python train.py --hidden_size=256 --num_key_value_heads=4 --norm_eps=1e-05 --positions="learned" --qk_norm=false --bias="none" --init_std_qkv=0.0255 --optimizer="soap_variant" --learning_rate=0.00507 --weight_decay=0.11 --decay_shape="linear" --max_seq_len=128
Each number is 128 + 32 x the weight over its row's rms, rounded and kept within 0 to 255. Layers, rows and columns count from 0. Numbers have three digits each. The size before them is the row's rms in percent of the matrix's.

# layer 5 MLP up, 1024x256, rms 0.137, rows 849-903, columns 128-255
099:113159175173192111109110120147197106157157200132145121125074104122125126148151151129125129088140154098154134115136141085066051137108044148093098160090150077110097119088132168095122133117111153172186175163166140090109115132025095086154149126127124155090134166101164136107119085149114119116186108123064122123120151147098079131152157089144143124158128073120093141159109120139147121205099
117:162113144118115128094098221139161171169128072145100136145075069104093119118135151193068116091141111115154077168145107094100177111178119124108119169119080093059115177108116097143162077126048158102126152125098157122103139098036136137148145116057101132112102140151155152116151172129120156185173125151132135118135110069109119104105154158098122131169114136093115127096070169109142199153107
095:104088122097218107139172099081143142139126092121146117075107169117111153104082107127095136119117118129146146098142122100127089131130141157119121066123166116178123113156159131128061100158157132181230048175086148119093162131177168054111084116167109125127094130098077111158122097139150093190130107152168103141115189194083118134089125084200101163143159071113152094109150075129142137111122
097:145150145140137131143108133200115144124111121185164091057131119147164126152116078120125168075112104214122148177109174109127112137135140091184169174157118162120100063124095146149132125109099144161141140106105074146086122177103115125149131188128138136128152169066096077166093183116106135120129174136178110152197154198128108119105093103141142185149139145147153072068159089151159086130092
096:134114124126178117146172141115119116105125183153162155187178169097147189155168144138150090126120153148133084113152117159114097101110119193092138104150135133134158130071110075069145158099127116132149152177158140111170114168099187134097143177087125155139183106138130144109115150152092091189175098157149183095119061144151085135069103114070132108143115230117115133140168096097126072180135
108:131152160138146172099126121131055159072162131131137140117097136131071096128128183192090154149117165058094100144120094151087146131148156080158176145129058152142142075117114113194167132098121109074084152172157120126058123152106142128127103079101136123142179140169158056110117103064097196094130185171195132123089161135121104156122125130125171172109132104090146151146168118115130124046119
104:117146182116113138182154168087141124125172143146083029147097124142141156127105131166117183113093106163130182140141148095107106146099155105106169111104110160172122142129138157114118106098156084137150116141115126149099133090121128112065115145124146154152114125098174146137097093127193125101136118151090118084114098100099104143174162165104103100098134122147113140137083169031087191163150
099:130118080061178107171120119127145105127133119172167099117162165132099119115137155150163105116090112090115142114100069183120084109133135173136101126142151144125172158143144128159105096067110175076049155083035085220157151122160169139150128145143058078134165148162128126078132071089091163110141127125098159124157064145160105073142122150095104144086097174131122119052121077135120227113067
100:138077144114113211110161174146173082092096166113107141138077064130093139117105155111163128174128165147125061171151154093153068118154146190134163147063176153114163150186125144138104110118210065133089127125103164125157104109164138198121135146134104140077146102141138122182109126094102114106101132154101125136113129132155128111130160137088115135138187178139179120094141083152150099162095
107:114134145155156145157116153118066140115116152120122085134163139117162104128114126145117148156091084122108125123142127176186080056107198162091133094116121122158185131097127141095110092152119123087101071149198164174141160109035140167112133180107093151139185128131115083176104139125165122163124072107167144109128122121116135067052167154131100091102138104082124080169155121143151096093130
093:141046207138099168161069145120121124146150137109067132148150132173141144111148121121138175096153133126179175150118138145138082144143143043122108108080174155183131164133099085121087105172131153107111114136148150090165094142092074141104109129133127143100172135115113123121167097105150107128073154123192127141166166076174100089141076056171093079118109206160097129156139058103161108153047
102:133105146159110071037111103122096141129150146097172141176195152098135147056149119153130176115174130157147131160120125143137117147146134129154130151130067066108139100142117175119059079163114145124148139144089123191118081127165149104159099105174079162082116150150121150108146137177113158126139147128159136087168159141150131053113174161173148124076095133184138110121167119099129128193131
101:099116162060121144182137195187179113130102166083100141142143079133147105149111109106109128127081070099148114045099120112160163128153187102073063151078193135099098128093167150146112110118122134076161197181142082115153173124103131137164087076147170105160114120159108090125086131103157078161110154147067065131079109116108108162090064069121097106155100144137137111162133075097095123115161
095:165132102159148129159093139077110091116107048123175109123159132148118202111098069162141173099078139178156157118122100146083147115142169097107158134170099133124197091122161111075129121113115101184157097122140150093084125162157092138114159133097161130137140157095133191168120098120138150183077091138159127092172049122157073084213117143150124196119126142137125129126133123139126180142100
104:138138124122145120113083072124119140129136137123125115101072138131126108145136146071135127058139106137126153099127170095159145053137165142178091117140102109099154137110082136081191148120098169092083173149106105143142129074166082124148120096117157136136104069171106151139163145150071180055128114161134156193159103073155111079200092139160165085167140164121124140037146157114103135110057
100:123099173116130123137148140158142090124140138084129087130185138173130071087097107111130163070108093149073127030077133083101124114187142180156137131107087174123137121057163140129143109089133161140136114149130056178124101116228073147136116163091090163101084117118165110143114138120110070152119136167106143105080123145130216048132153097161080131141148145175088111127091121180167172131096
101:104126160114092149106209193129107107131138119096116137144108174132160139109097119160136131139094127140067080123161091147166118162156183182131176169097149096107126153096145074099111113129179126185110145180160194146119122090123060130131111148155128143153165145129133097073101182193095136135132088120085219165118104040160137113134090138109090156120105158143079122178157168122162190122132
094:148117155103138116218112165082168072118068204114108113060130094106111122150104146117180156137112100110128162150162142149087128153073146109090075058125127121067107091130131122121149063117114113139084178160041129098180144083117135130078142186195141130158084116162122091136156110103106108114143158152175103111103153033101155080123116108103133086156174166192103154084177133120155102114139
103:172079123121092128104118100071146122114192111152109151144125127216074191101144181150134135111098125114131169144141105090115140119098097119122087111101163097111112115167085095146127143171130135108121114148124158120118118140124073128146090143117118169148133130112152182117108111141099202168132088115190109111079114215107107141164111126155134109146183090144121179156132103118157156087156
102:075105141124163124169139111096142122109123105118154107161155193148102122177173159143109061099144078115091109103104117136156099178133131129115084112132157169150113128132136085091149089077117131099184114115151088128129147153085066148163174111089123142187141125104138170146078136085130078140091171141125110098132157125149067157122125074124091070202140135116098122150154107155053119166174
102:130124080120151152124195132122095091157179100094140138124123168147146204166161078096101141149104179130136177187122138114125151090129175162123111123131156157076124089112124157139164162096143076111117095099108105115114105133118088131158121089099123144162153125167164099163153156152130085167150185151114108141130111164083096152120184136162140118141135073148109118093063060099184129148143
100:110128162117122155115124136157137182165044108140159145125201106147113138112141143157123140113192128127070157126125163117129140161181120161142108148120134138058139171155115057163047027092139144082142117160169123146087183116146105088166133144135113143091104143113128058120067180086197117193108136198150084118081124121108164147127110142120162144145107141140145115127088133121117147090114
101:164132072148159178137189131125147087190123132141185100099096136122169143095153132124109112111153092183185117168140091099144089187152144113140157112125171174157185112056187112122080088154077149132082107154143144067087124163087116110122116179126124086061104144120152142090149154159167099129073153119121161142126108110163101169133102087108100163181210136133097201146108100110154101125129
093:110104127100109172122110139115189121134088159104141148126152130134106112172159121135094138099116167111112190102112196111043108117118136132103150119148162103153116060073103125127177101159065048120169127139181098126124159139161074122121132070132118155151142172138083141126141092183075144096070170145124084192104075129109090146120134111102085150167133129144191159166097130142122190168113
101:157145147145159198148086141144156141110177122067137095152108157133070111127096082180130114142165116121123185152091100157160113061080127108098075097147167131144113111142129118124071161112107136177134106175122136148131098144154142114083199087108134113066153141156098126178162153115073130152073107137104118177133096135118190096092086135186146141155148116093147104127133234198054069120116
100:109158110144097132094136129115120111090125113144149102106169116158087154130158158166144089049098128158125123141137152072167155111060115129105113108087176117182145138124141138125149155208185107158139054153172102144139102130047052136170130162128137113097145147152098119116120116166154128095161188141136110112134130122134164119138142132116140142098136138155169157166138170150126068182134
106:129132131118090112134105107139078126153173131243127120130178099168111144100115120147142102119114152183113108093133115171100131102126074094174126129092127119121133095103066061159180143196129136135164135090108147112180136093140074068101122069145103165147093093129146184154146102187132155080091071231162125150109123160149151160095079165185149144128126147143163107133091115134102169115121
093:079131109178131139135142123135118145118057155163076177144152082167100151141110186103148148142121103108150154121115100160104087152154163131117098182145098101151162194103171100167179162139096172156136102175102132148078130134161156119128122161175134110088123108147154104153121106077054120125060085148150134117062123103132168134101138127155157081016104136129138108106141116166121184169123
107:189160200151089159158124118182131169168148122131095105152087156168116130077086134167146102177135132140125117138168166107139092075094152104166114150158119108139134112088138113154080125171159112170161170147146096065078132089204153133110120118156149171159106089118157094187098130132110152077117147115073092147177144107090117057130188051132162127089086125064132114106095175118088141131095
098:174106146134130081110146076090083068124157110162167153094096103128145100106095134139137168078141090103141130141116109125141074122106188124192109130077141073132168123091118211140098154110154141121099099083126168141157152136071147144114146139175104126123178162107176125106162155131129107140129112117196103155182137159089100101173101160068137118159103133071107141103163163144126106148090
095:086115128109146094104153145137119185101112118062130148163114165138183139100192145132127108097115091143214123104177151176142127111167163106138158146122055069129145131098134087160136178131153079123133159162095100089119129151096175075100174088113186186080112131207154190196051146131060119154109110158102134134066131107096130147176108098104153101159096173137142169154110169160137163135120
104:071097169144133075105128049132152090136107174100115112093131089128095023108116140142149112150081096108126120148143151114135104142108114060128140134095122126063136142154143140111126160136090189080105130145137130134109139162123135157168065118203089119155090093097168128128130158122097092171173158138100143167139141123160167161168146108104146167177114177146150146143107167142191125044155
095:098110157144129101172172088214105118129150070202117134109060166100175145139122134118123122079117113139124069117147114174112096085121162130103157139120130091092188142109077147161136117097077130067168119137072126141151115127168178152174163143140157097123128145239085094015137131123124137090138180080158140120183110177105115125133124120075133091106134202161136116092132062143108104127138
097:193132081155151156168147116063149148099102163078154159113116131166159147176085121152049148114133124111126108130144107159102170123142222152148144108131188125116159125129151124105102136150119156121083153128160110098111084105141129108131093194097184139091097153112107099107157192174171194130120072189147100135166142131110114068134167152132175156155155094134168113148137115150082129095123
101:094161097182123125179154145090055072109088116136120104121139123192178079180146121142083157125189140164127157182109153057127083106176188107110130111127157142123106159147144145151092088183141147167077130108076162176098129191094118121163085123138130171070129069087101122150066133078076104075083105185114119116168162125108114188105131131165125142133140115087167102094166188139090091148180
103:188188157143137094128094136129150148149215156152091097180115121164124171097099097106132126139156131153156102157101119131141098167078180102139192117093091057175154068100137112144134138086177073139181111137083070151081127184109104131145136110114191123164110179110114137106078086081132120172118159107146150152166155181115090129108110144139163159126111128094083087128104089146160147067074
102:132121053109096044116138114073115172141106141141158117114127121153083103132087155120031130108200163155085169089149106117107163082078137085116141136164106126170196137062133186141080105147112189111115104147091142131154135147149053129127132151154119131162196150108168137165125131144086126138144133088166081123150148134163075105167083135118135108109149153170112108059128179169150107134121
101:076122087129127164111194148100150119092087131161142104119080120082104135152179213131122178088093078067086050178114099122096083135086154150170130147156146123115143113093191082138124113093125113154184097110082134131185153147160089086128143121118150142161149134143165082179155174174178135112178127176136113141155144116079169158101124155125083131105149176134109126189104142103157154155087
103:103059210107162101082164114097184114076191068167146113134128080114119064139091112164095166123084143166150112124160134120151141132150129136096129060103118134060129200120146117189102141108144132133089138125171150098132074068168105070103150136071160159096131051138181108106118118144146148133146151136088144115168108161116144126093149144133098151152052188113147160119138139160105128176154
098:148148119071149100184130121080104128103105135100171153118165166114094160078099120179089157104128156102120094099125129168123080182125206162097088124160112175109088135135057175152122110105149102099125157051127155155119195128168101134133055114110119091134172120143143149066130130143190144145164168146125106178113118103119203175104082174105076148136180085124117097165111117132142133155085
100:139087157075129105197144130105099054171172107170179139163205123142119164090152214136111051165121121114167155106125135076115128158165108127112146159118109058156142104109115140132146091169170104109169089078160073112102084116102152203124153133164127138132153115085132176112126157067110120148130102084162094156128142133129122053097116099149148143065132182131128087141086113052091158088068
104:097133110106119146146141124127130099113204171099057128129120104116105099088122117188165135099102153110158151101116091064113143203096142105081095141142186138113167143157219091129147125122114085153086156152154147108124133145106143104174158123136142179103059154145159163150098098107163135139134122149195156097127091089090160115136089122093135125058170145065128111135130083144101145217165
095:085123072096091117126149159108130140115129130112109156117089141127177214121117154167101108170140129155081131088106148141116094140163112068149058148067140125126134108157087111082116139105103138114089106153078152173188102118205153144194109125070151175081161139124068111115138161146168178150105110066113142150110133164173144121072108085112126108137121125125139115136078106150136109073129
103:135146143165072071108151101111108157113127083111155140163148168135149155171130147140153185138105036105143125076134162127095099163138156092122137098104098142139149127134081148143144136103042186163130146120083142123122156097091072116181086063141146050143198166153152102119108147109135140143131124106175146118134158175112063125154149131154178160156089146066134132111141094107122132158136
098:109157184123161125115136159107096152157181082088152124129140106148097210142105134125117103125089066171116158106144140088111074133142139117165116145147126203143087166126138106131147120162125089105091129155123152054098082029103063212115113100189101115082126186183143124126113126114156107079170118117094150105114143122106107147105144129130157101159137156091159126084101109152129083188136
099:164133156173090132154134144159098183126097111141122147155103138094108092157138139101155134141109153165199115190131119153092104093164082207163135140106115155091208163121156148130124055137125131130065124134140146185075138113123080133115102132125131178175173086113110107167123122191134103154174118124138129134119091131155139148100163092169121136127082124122154171143192061136105112181207
101:124130079098120138111140105122158160150156162110135119177083098122151115092087118098053097151173145093097106123072204183133092138129182120204086110090141103066083137159121109137131126160159121126180210107122079143120141100105145213080104150158172077092138122088155098169104168129123103130142097150111139062117142071143136165190132159086137169130137152116115110099170084102117120129113
104:121112121111085152054121131134096107115123098134152168111088127093134130132154115082139134163184153183082142155112176094112076131139111156105119091144189159137140113114083127158079153141143114096109101135153186120153072101081145094167169143101121155098158108153135152145141130155128135122186083142165132134088135137091133108088177109120145124131146092176152093154137111113079071143107
104:188123086130187138121205143191109101132127079113102130115169162131128084089157130122124151145078108142109180098103142138088136109069075160152113177164093102149146159155119135127098143145109094058112068115140189157168176051120103145131149127114146124170119052129122089137138139164121156043079108114201048090127150122110131128160122152129129154107073191109153122105127098153092115114154
105:073109103106115184112123117155169166074072143149094093106101080160090104153127120128151083102169134153103182142092091099087099152095084168177124156098145070098156129120179111098124200133067124137142126097133153139144079123159153126182074129084151052090182183134129117129088136034085104123174155133117183155090147197107127164151118136131071119097155148108099209132111145088085126217103
099:155151092129104144150142195158090047114124150145098127144136151131182125108117137112131073133095065165106187114200124135093092118116173103174143137130109076162086137129140190078186091143143132130163174149088094141131137124130141159156098081151100189133140101114154107113124123136136100145131125097123117099107151160178163094179139195119159131172127175127135200094108088121211167132136
105:103067137129139169111151128140146144140158155142077188152173109107150155109069143081106151149127145125191073145171116162118149159159118194089113111106147122107106155106152155127121066044091072104173065209122123159090145157187139100061125072136102102157152144115099101114163072160131129117128107103116141120145102141181135191111174140177069125111146137135117116161136010151107144112143
092:107100154115123135088110153131168140119133111126130092122036161169165167127117166148149094129100123103147169140133160058113096106178106073139159114124144122134166122099100097193171093135107068080112159170163095107072109113132114191146141117153162084134119140136144094054147159120108200128152251125153206112159124053134101142128127114114106167070175108128087146111093065149078100168153
094:100136126161148107117141106129110133175082158175181111153151139138155105152135143137145137094106106179117118169118162140183109075123141138106065054149129143112163127145129122154144125125135173140126136179112058134120151118157132148133112137187079155047168154090084156197135082117139154072078157159144119151091159144125116120110140152162147112113057083130178149132102114146066113068084
100:158125118138156092135104098126154073102131152139115108136122091106132108062075147156098099118166115141103093090157084159185127053160071139129076106086069145109149131082161078128098141180165113164073187113136128150158092163089089134154162095110133130152219158122144101158109064159021137113152081116120119144113131121181108123150136116167108125118150149099126176150166102147145179149128
# layer 5 MLP down (transposed), 1024x256, rms 0.143, rows 849-902, columns 128-255
100:136061150075148113119131125139061114115115077092149091138176117099129135201128072116159173118133121128102142107119073147122127123149117050141108082151140136166145159159170126154120106120094103124196132107130128148138212120087090162208111093134115112091146122132105168108110121122166152095166130162155136136131108104119163052044135127095145109095119107116124155087153117150128110095054
106:122158086156131122137131170107122126123095148080105154154156064099097171106167143152131129171167096097109115148143142046175177156159149150125129102107112097130175204119127179155130133110084148095130144109155121177123147102125119143119125085136117148115094139137152146099081123116122152128173078139145191072186108142162156121152150173087100121135189148080126123096204156090094120121121
096:123173078165173154153114131149132140144142129155123153150113135181125109164146137137057129140130201147105113195168108142126139109156131114134122105131163155105111151125138064098176161115078140146128185095161050111084173071098083185137134133089063137185095175167064104177107138118099121128111156114119149133149081147111105070152092127154159032080089152178144147089187188160120110165097
094:096125166107153188131126107123145168089165049131119169160079115093170093127107157104104132146098162118110081103093079069180059082156074160099059110142150149129094157136131123068197184180082131105158162134138102154093161148146135112168148186124145087145155160108163167101154077154147191122083090142154130117130126086149150064138135128131079151104143156127107196191114138134137158125179
097:177154126175158141072145181096131131130135159092118122111138056106118131133119087097145134108152099136134182148087125188113098131167145059069231127142140105156137137157116171125094084135127186181151071117163145127091134101135137122111206056192105139117214102147112133160060158137122107140153119144125127118145164171097043102117096125117150136199108143180097131142152229179099107125145
107:135114138136086122186107121112169197117138063164178147068135129097119121104180141071131121097091128062150147109107141101159118138135130121162160127100145173183151175195142112184190124111102130110116163143162146140096083147132124193125119134130096123142175098185117104167081115131112142098090152114114081136193104227171124123176126051097116180129101121106108140138144151147170144133120
107:166089168146217113126198160155122083148132174091110152057187142134170116092209174169127114149187121129163132147120108155139112043127122059118180109117142145130114150155134143124175133118176141117125132106092115139135132124154102127088172103088124159130132173114158097065125113132172175134113189139092103128141136159094115138138090088103103140136093102190121140091064139121180116165156
098:185114156139150140158116096184138179148074112082171092097098138123155104158117096118127161119135150134150149104148121116135150164094091122125179162158141134105171089146150132088126139140145102153140183135157114104063157080107115148127185080136180122130154126103085125221112118191115103164086086168125089114093078104157167137148153148159130132136070154117095142149220106136106142047136
092:140139147144129106107112126113080148178179116086149122087119102182130116143187091133132151065108128158107153088145190073116101095153092167160131103192130143166152129098091142136183171102132146131127101194144134130109127157154155071172122123078144190122155192132148101115126142105106154141082122148138077118186128139117173103125084088143098173127071093112103175063175108092110075142157
092:125131155088122122175148149105158148117088135165103213129158158119128147100114115107085129105155172150121107120152138051077080138105146079145143190112157114128121111151110106141186142106190165154130123097097141144107148111169148101137141082135158077124044157149167090150139109141082112108164191117138091195162145141111143121160111115136146155142167189146170135127173137040059128160120
098:056147100156137174089103072136113139124055200115164138143124140159142163146125095132124128139112145143106126186173076146147097179190127133155093148164156122139118096162169170113167122115159042140099090102125146124108172136186104110098101170088180123174135089185106146141122164135130074132146143089087164093111079189104080156117172126114138084139128113143172105181151224122136130103183
103:147084133139157093115148170119124048162176064067084144136098176129104090105108111141167109117091112161160140091052109143181149102175080178136151102126120123159104074118184081073186137102125143109105156099146147103055086125068117109135167076080115112132124075064137122140120057124100143062087149153187169170136117142134108138120117124089164108165164114142105171115105124090150103083110
097:097146172143075053056133153104112117090163100143064103111105204112177175113085196185142096153166110134161145139167112111140149138144125092117097082147124170109115131137156064113120125162137138100076144130110139133125095073157106130156130065112188105126168066125121191151089147116160150139166136171127175116164074121108129119139103119103112125137156191173123084176079182149140126067069
096:078120130140133130136182157093149115161138168091166157119149165136140161100206119151093101155118085145125141139106105065119191147177117150147159120156094109131065079127135156121107188125055176101109115118182096170161134107195138070132079173074116124133160165141139130116136111104070118029159153140132134161101130106135103106115099194181175087116185169144077109173124116127111173157151
094:142140102123096161110111155115112143144127138147144179151118121172093143105063058147134113170122141124134121078118073126082120117147086190141124071091127081127166188140135107131114163089131133100121078137044132062135108166175154135109113140127127143108142145112084167154101134142037151087170201080165058144156099068130171120178103140136196208112126058134154165123185124089133092134123
092:109121105105164095120120089132153129125091152172112164114139184118135168093155172117076115131107166130187135105127083155115216128146150108157099115152135171145142135151064149072161152164090121171158123054156159112114125086095105077146140148116111154127144170153162133145106119129161157176185138113114120166149126159123143168162130147110198177164089129092159098117083013096140169085144
102:141095119121132110101117090177114166135190173145123175110127111110134113165106110075110142167159170103103143091078133072105109108119144155134101114169145126141064097072076165071149148091129152142112127186187079151158098134165136110144163101179107164092100116080145105155095108112057132176129133104126132088138167123110081104128125113141151073132116097108109084196105123130188144099126
091:069059175172082086079160149146110175165154077139097124188115136152150078063126157115116131147049153162013086143078122120115143134155145159133151124113143096070151111156127123072093143155067119129142123145151149143143140163114132085064078121117156132161134176103134125090124169174159141167121111134120116126078137167030208142148099120160160145146162115125096103162122137082073116135118
104:203124142178108113117092180122167136157126113151169128152104221102115096096080201116169171109103153128183111124075176135116070127145136186174152164106141108130194097226119137119113094099146181144150095099178122162135164131139136104139154110175193133151117131155075107103150165119133150151140084132131096151048137190159145133114110117141146091137115176151072108097113159127150155092180
103:182126114139075141165173146184104084133129129111165177095120109128090182105104095145135123127114126122105140040099129143112151108137130138133079123059066122138082093093139191149139170134116124123097151152082083079035106152106129175112141110074071200107142139108108176133111097170114142073144134141124215150180103148132107133171114137102152204202131122091160119185147112103118106115112
099:101119146121165156079103058100073130141079169088118104059083156129136110110066090150124070094094149121139231114167159102156092114147170143120140102135152185168150112124145090153116161134065103120176147101144156139092132135158097130145094155117136185092142168142111131102116146195147137171090212067134169166132111157108124170178115148179178068143115127150135141187140117105127143127072
097:155084068140110127135140121100104134082165167094079122152119124112094113129091090131156100189141170142051102125141161065132182157156168125115168115142130109139144124177109152152029106082121069102135189175144096093081168067154075138166140164137162124134091127080128146173153083122192152089111127188166183138110154156161161130072142126129120189139130105154116084129140129131094122169147
103:173115144118130111132128132185092154128104098083106126115110136143111157113096156107156190151042062069053145137132122153167194161118052096124106187064065135158133151160097146159049177138124132142110147112089109127143141155096185135131132119181143081148107123138134125129167105091112181139200135126146104180122114178156171120153084140150172080118091089086222141128163127113101123128112
097:054110133139110122102131120115112130173095084078182166125141167099120196144087132100168106129164132141151127140181157102177119102157111132073157107131126122155130165125148063101140102089182126137157109102115113095008173129110166180119143099126123148130171053120149168123106115101162071142098121105068105138124123123121115112133112153164185117090168132139117159159126136147097170121126
100:136167139087087081178161079105107136122116092105127168177142142133134098138155081121106165150157160115174103112133120155163091193079113135159091115119110179105152102123132113130141084103125095146164154117083165129097137097113141124129110111132170228198129114150052122090153125130127122121139118097166097105100069099169067126178157121143122075183110142094112193127090094134091038161101
110:174158129148134157090145119190125094203148166124097132143123173141111167157112138179127169109136138155104193101124088198076201150128112135115108133144123165125133114149111131133114154132090151130165153106114118138142138099164139110100100147084122086130155176098102153160135108127162166076175088128154088078075132168129076136104159082093077100075123108134021130132154132096132093145133
107:117058130120103167089121080069135112096127182135109138094185094118142156127116133123111168130127102175105119162139145100072100111141084152143193075131121102109159123174086148121159110116174103083144161147156110161143136149128185163127169113091134163072114146117099097121147156098138084111177116152084135181089117121111131095114137135117158160190111150101154124155085120067108068079183
091:152146110118057086144124166148144126172125111176135141078073138076117099081140174176094159175114180173157128092131126142149108122072109149088162120104161095127104157180073109131147111113141068125114164087125095151111179148007104144124163099099074107153130149177108133112170148189131181156119144090138150150212119119056067160103123108122150135160175152088124114139101157144163115109061
100:159123142112101141140099155111123091124144072151162139075144121088126167192177160114104088059121127127205169174083149173181097118101133084149093094062154136125104137117154091089097116119153175125158070100108167157132137171043130130122140120114115051179148119152140162112127122097182166128092145149121121145123137145173092208135140184105104117072152132175121113136072163119150150144146
094:128079098135123104110146102145109142080103135162089117147154125069128131168143099113125061109102075141145104137161117065112107156124046087083110141153084155093116157047143089119139212084130090129142130182125082129104110133128132059169077134092137116113139112161103147115145117121115172105137108154126166087107113084086138141107109128171113154049180157187087079096116096144094099077105
096:118117075141138088073170127170131148143090103164161133117163144127116195155165154088162143123111106099171138101094156070180135133145155162109102168117147129171130111188143138174108122089095144092100098099134102123126094130141181178184101096160125092168178142150180144114115118160109170118125168128159138062155124204109077123165108182060173149160200199132124106144176051107135067142123
110:117145161142043115155160130187118115135137103114138125127139128072047155173173135132083145140134156125155105059111100151179106122109082125178124109127113142118196134137120078044133168171188129085111080139131091104122110144148171141111180115100090131090116086197132099074115165085135099122115128112143163106092125107084128163134108105127154060119183068132132135153128149195122093161126
094:150120113106141170126154091107152127124136129114181160150098144141157102160163162132123118119127144127170113170076148100117078112077171109176144121114133170125115116178142111092177151200218053113163114126157183096152106156074144125102138103176093126157139070125131113150115148100155106167083132114130113130112120116211059146138203102103118109112156158190150130169161122127135082132165
108:064085212142118109139119097161101115087088131102161096144123123118125101059161114156172117107088108132123157082124086167127152170168119152131134102110078097124104148144151154187116040145136159154096121120169148160140133119137102128149124129129166130110134126127145136169100128132170070132144164084139144125029085117116120146203119119131071084155151177157133151146145121161097120096126
104:183106140082148151089098124147151163138094111105156168165136147137125134125157119205130077168049077084091154102165131164178170069091157116127115124157144147126105175146128142114194149152080114123120142117184120081125130065138140168114154163158179129146187167107163143156113107110202133119121131087116120125132095164191094100162119136102104104072075097141079159142095158138124160141176
107:130115150133088134025128153126139153157112081141177197102136151191103165146165102117124057165090135149092141149095120118123141164131126150091130144104153109159120134169104105131201129154144149151068129130094163126128102108135112146134118115083111116098166204133168098169162134136097171143113152114120143125135148071114130097146119155100116143098160110110136108076146119082103068180115
098:147133127140127073087084129135145209109145130087166105184135126111160107114125136104165100082082132111111165161117118163097138156146148170070154136124075099143142110136117114108139174113178159138158182118138177086101154122136085125130105107108128086108124097181157163118130149097078125132063103159122150089070140181158097118060101155153163074163151105110065116130129149104162201150114
100:116161123097118153157154133176108118132131167117123125194114112114154135103146112122056124151097156094094122097155184191099103092112138105105163146178111152143186140073170137118130157142112090119107144183053120120105107186124196131088106150131147053186191162117106142145161137101093143166157109141128129170159150178184092094126185126129095070117118124176177174127089080120118115104111
100:172173118157118118105134139205144118144112101125152094138125170167136152145122064142128130114097107088105125092129193107101177152068123093100149105155080139155135166128146135151101109130138165171140136086185154153144154169131182152141143129115166118140068127119133111149114105123148095098178135160102083086079094152161159094203113177124120085112159152115170101165145090112157243120122
096:124133139126119136104106128140116132135115069130081157162133048141128144173110126057135178091094089154174124128131115153133144104088105127128124151043083050143122138090137052132119129132089132108062128097165172088097103155104164138104129113205111067135129123067152124195093190075129179095101101122096113113089088161098078088168174069160140127118112057140164103133101122132057141143117
094:101109081107098132122117123146139130122109150173116162123153139117122145139154102142132082138126055069102180102108166122115160151189107091125059185118169176182152141127145165114131076131206167114112162135105135167163175123115116137119099126127137108135127107143162134225122092124159141167173131118135119101141169059070152102036145127157079112146095144082174142125121111152101178118128
102:098139112064096131139115207117168147133128115089139191136126118106153100118183130116141171132139130081130134141096092144084118111159154133163099127147189128088059105133111114098086114144106141149192076107181156119142120146165126138137129110113103049174150088061167119121097142164107126133121107165119141114134164066165127140108155143142176099135149156126093117091190108122135089116181
101:142092084077134145124086055130098124118138176122150124147096115147195149149113113114119152095143148061104141132115091151109124152128096143123133165117159121111053128166099104110144129177142130167083098131189079119109191094096071160109165126152074093106170158192110064136072108117100122144127187138103067150134130213166079166159126112228115132183165164138099144111130094129124144102107
109:132117168089083120129093173174154081135105133089178114142143060099156136123089151053154131141169173140087148170167176150131118127159137136170124169189087128132096151133142120161095145095120113153132151147166136141118116113121088116111103173139139139161109136190081169181124157100213132074153093088080113097171151061169151128136137080106115092155177096112176048106131066108181059140127
091:154085119119129154138101128159107120134131092134094139122098138125137113152171163110121130125119083094148181093164106121130151146206131092168060135155214137087172120162140130141121120120218185133135169095124107106179138141166076068205094196063144097148102114127135157123166137114162152126146132134170108125113062126139095149134110129159114199121096138156135133180123130109184184142117
104:115119152125155142137075184183094137136151170121084117171107137137138131180126162139154131088172141106083116133176143115129069116140128119118142105124177165183089100139125131117179128192113168130185154144193126102144186130111127214138116140146171095050122157082090127136164082123115164099092136183157147119154063110095117173081116155135121134098105136100206099098134113085105168170109
110:170125095121136102165129144102136121180106090043108114086146151125115148095138137165138140116158143096123113136106147158135152146138119121197128101126180126129222098194166115132090154110103111079125111131120097165178084129076056110157084196101112097141090085078195093128154080123140134123176178138098123112148101160147111118112199155158184110197107080121122139101154149122140149140115
103:136122109094146109132118158138122118113147138125131171162153123103120164068100157133137113175127134117141085152142139188116083114072151123092185133176171114105163137103146103140131061100145123100081107127096180126098166124124122140123087139113123149160182155153133152117083122091151125146131139131121096177145222129126138109119144142189086127095094118109151137118149205130093051083075
102:106141140157127080122142096187122102159170143108134144164136103124129149111126138086151163167111149133093143111142117078145162135148117157142138128141094072096122076075170097116129151118148162163158194158192138057103112139083172170131149076098083100137143120153166118149115118132070117197170099153101103058118171144081065103182095097098118108194065169057095078116027163127086129087066
105:091099169144107136158120139129051170106103193183111124101161103151122078076127099107100087156128132099152157203092094158141135117180122120199169115103119129099117140155177129162094124143071146116172132113105182102105122149123122137109087139124099175104110144216159109140098165100101130143118099133125074128167102124143136140098153172075211149145100155110121162110130147133129096128156
100:094115171145101103115134158118173135206160128174192154123173078163101124151131060148088183155142138154136144105122077130148149099103139126126059080107145161068115050159114106137113101148110125049143131137074115160117122156131097143128077100158143178129109135113124130139132136131102097118211058133143116164120117114145132143114067126142124142141145162094140132152084073219128130135134
092:189143122116200130102122147106162096139123149159145097199099156159134105091163108197106177131151114114065108143159088133155137168036138194255084134167138122140100145154131127161136118160130074173112133142143107141144121164109160149180113178066059144146130113081082170135150150155149149116086178140148159062142101120099109125143148125183182141105154142108121138152092117135122090145143
096:123179194115137159149126135128118078224166166098110138151110096111108109127160185122109128157190103134127122112109140106152186128205088167123127091155101131157177141178052122116096097123165150140166174106176157122132164108133149120119105125099105135110064140155117165159124149102088104096112128126154099124103206142218199172117122129147194087148135120111148125182133133144133112173161
100:134147177118126137118158112084068126084193101134146088121134119098132176064171140205098163152116103135093106129140102190123143169156094136084133168138077177144157134119111048126132075152121088092161145137170170148138065067121090116100064172099161175203150157131152107179147168128105145138096147124115075110106149109079141104120104125167144118138124072097158118159130152142151085162146